Weights of a small transformer language model.
Size: 10 layers, width 224, 4 heads of 64, MLP 1344 tanh GELU, vocabulary 2048.
Architecture: LayerNorm before each block, learned positions, biases, tied embeddings.
Each number is 500 + 50 x the weight over its row's rms, rounded and kept within 0 to 999. Layers, rows and columns count from 0. Numbers have three digits each. The size before them is the row's rms in percent of the matrix's.

# layer 7 MLP down (transposed), 1344x224, rms 0.0551, rows 1132-1173, columns 64-95
096:502546420451652529430438497403445423506514491472462600538480491442510512550429521566553512554588
095:535515501465565455520552562479515499498518527435493439614512555502474504464533503526477519480666
093:523458473600486521516528480413494520385480550505529462545458528393509571461563496516537409448506
100:433470369474483516520564500494533461515423494490559491494432482557465527518514491450508569494484
120:496472622477397459525511464508581526505437464589585453507429515574460454484511504442571542447478
101:493531512562528556477468491410539585467474421503435638429448428571529492431570469502437551457515
104:546467439426523484464421505513471449562492499505484539493535571526426558545465510548522430548432
101:480457392551513535518523525419508559554508510467514493623574568505548508491482567458487498547515
093:518479514463418514497471476567506502495480482290599458484467481511502529537527640546575472523484
096:409443533529470464490578490499444543526457483519459478469533488468504428497569472519559563430509
100:477511450490532601528518416633537544512496509491493545457483507522484574452511516543437502539416
100:540554463499480543479532445443559443492540397431522561511467412491575577448472494500566518660457
104:505517495389478505484512521477487509547446479511530566520378562564589509520575508494446437494477
095:519562452495526470461520548565552471503469547431489523505478561482534410510501496501475470539547
104:471438415513460536441484390471538552524561486455581600543445522508431359467438456441520508556602
095:542467498455338520488607424517514502484465505570501577443521376465459426657546520487484511513520
102:505536474496588508515567478472529491537579556499496546459562513506494405489514458457515489528410
086:557542570474515595533474481454443482494449558386482550420546544497565483426516487455527582508510
097:523537460391571387521500537524441477493567456512520534448522516489584473478463489536559484517445
090:599598547424426609494471485563525450499471442512524495460446511411522530483483590473489548490493
105:543632503408476465501474550451496462556515542511542498537404614481522560439517471494449549535531
106:522520427457564524539471563471456463430498501565441583510573487405522531413417571508464471517541
102:541570436478421473527504541437513516538481455493549473559521479563527447522518499443503498566542
107:461404420478472538575460442470507591359554468518525551560463543464470477522534434550453469522480
103:421463567484487539487444469445459483484442496509490488464481596520481425471465376477431502477530
109:497540615464395560511455476506545492446443517461462559469480506595499441443453473470570401480537
097:470572513555544480458528542487537520603435420503557453418522522472571478459498481433478524507472
102:566535474509525477538453535380489548535470454531528442555449578499467551527565435533493477384594
096:478559497430475620537528532471478488501522619477529442468410520514530540502530507486478619477528
104:506522513512555493533451581548516435465504433492448592533487471414560500438494439565433510516590
097:503550506421439528447429502554524498542464486525579507402522480445568520470448473430519488558545
094:490495574573609378580581521574598578536484557488525461592489470540451509404520516547494528516459
096:508548466595562444453534543472547420494481553452493479494435469420444459593461489619422467541553
099:472537545389516505453492584523491434515467524406515551491591574552609451522480536469550509448432
104:580477504490521425555587534472556560499493473475526561490515523456482504577493445499511511551546
105:485428468437402541522447434529456508509474527471476400461461629490523483526474448452519483543492
103:646463562495511570550465399466520559507509544531403492532518519485637510539532437526478462585498
104:559555526499476566463577579530491513377526606552454490493477521495527555464577496579489503525428
101:501575511498440506503518501520415442560482510492540555393556454493527531490450508601489501526492
096:486482490492499520497492582493465560514559537445555598464452506540448466521558547554477506534583
122:458436561576464603421521483441518517505511427504583526459418515460469470350460472486490497466567
109:457476503471445451683494584482545484489452563480560468577408543556456586534568544483537557489489
# layer 7 MLP up, 1344x224, rms 0.0551, rows 1133-1173, columns 64-95
094:454457473476389454513626435466420505440522484514500449468525546448583458546521543517422547527526
098:548560508437572510549534525537458474563528498575521542433507464526458472543503488530464366615503
103:440445451392518499503466592546463492496595558490461477470466430485520454514448494474479568464488
106:592520551537563494601536481488537543467434542523555499521490445521529549571486487499576497501494
104:527562486463507556561454508482523517523428428544437581531493476550473583524561484576500491510389
099:479476474435500539436556558460502558478480530436527515511478455474450466475457495504609511464470
096:477499581549521459390549500490468547476449509534579567523459455490477565467457467531518437537497
098:513494518491521591434452577423451510448522544445480564494501569502540473474450464575452440533497
098:521518467529543456568417469503553414530496436601492516552516466547482452561514504512357465551504
100:387533432436457544472435420520467492532507478497549499462558509476469442560577482519454436483467
090:522457520476584532456522550536433454504469438451476519499541472479542423528483498466458412507453
102:537498596518477644506489629493467460522567494492378527538508473475460504556400595486529517507527
097:588528515440395541573443588602476542483532498486472548501485610360495649535568516541469454466467
103:459471578445445514564428557514405534394465566496459464496546554519454421512518549468438487555518
098:496514522430575471512493475483433555586437470481561519466575457429440456521509525541539482512439
097:533508518372539561382453456520523561505527568487550479515501525516492579515559512502422507532498
110:418499551496506523496383508453396523568475501596532440498402526588480437449564579500445587486541
102:447528397486445475459486395486433471474473437423424451471476463427464542479527559458440475423488
092:483394432474581466501512507505513498546429538570436488419427523554465478478438442483582386508501
114:518488453438521501491540450549538438520428495386542477477542504497445497634492572442444517523522
101:467622510508451533546594532478462511458455500478600564547444480419402539470528522558460413471483
099:465572390550481536466472498575461417499528511484505538460446419503446419573443525454567532550466
112:469410480570577448467514568506539522544528462470543537455493506509511451526494456553493539502477
115:506426627531563524559554452567496511484488472541562546453549558503460479549517420531509456543542
099:470512561484487502519465378556438506508471473518502548447410474494541554464441507596446428538518
116:468437469487502406472601517481434417489549477442494529380535470466485601485483476439492459534454
106:507414510543502574496447523429570459575469500419407467518625434578446558507453519447454443508441
098:477513509466514510482547518571488554523521461625440507492503455476452512521516570555522464511525
104:537387505466531448539458614460401581476487506522463471517535586645522454504475655511502387490610
100:551492533414433438577556455531478577436551505478448507477544566651486490514554544461542444461470
095:565502562408485440462425470418477447463591533517522535548559536535518483512527517513475554521544
106:582456465435497507542538512474499531529490473540527461461450459528476567557579619517424434423449
101:462541484509497467635478539539474496560503424499545417464505508483402516525451533504544489443492
106:526560555524458559445433494481477413558407497409427363470496376420465524506483433475559516395479
098:557485528530489527507536461502583508502494562454528491502525456469477461537503468535483574427421
100:503511504434469486461572444472526453435440547576442477519490492559509479535512394515468536400375
094:399448529411515493565548502556485515468535409458562454484547484536558439462586504494629554510562
099:532592503526461480548540467522489544502550573441515615614478520508521496530485543555434533461531
101:583522474569565586496561467456524545453495500546534519451493530514520466486566571466490440532598
109:623563537575507517446496392476505530467410497417563514467419514445507489444523447456479543482473
101:449531474480467564526529623525454526500497539541479546499539406465485505418529506536485569410431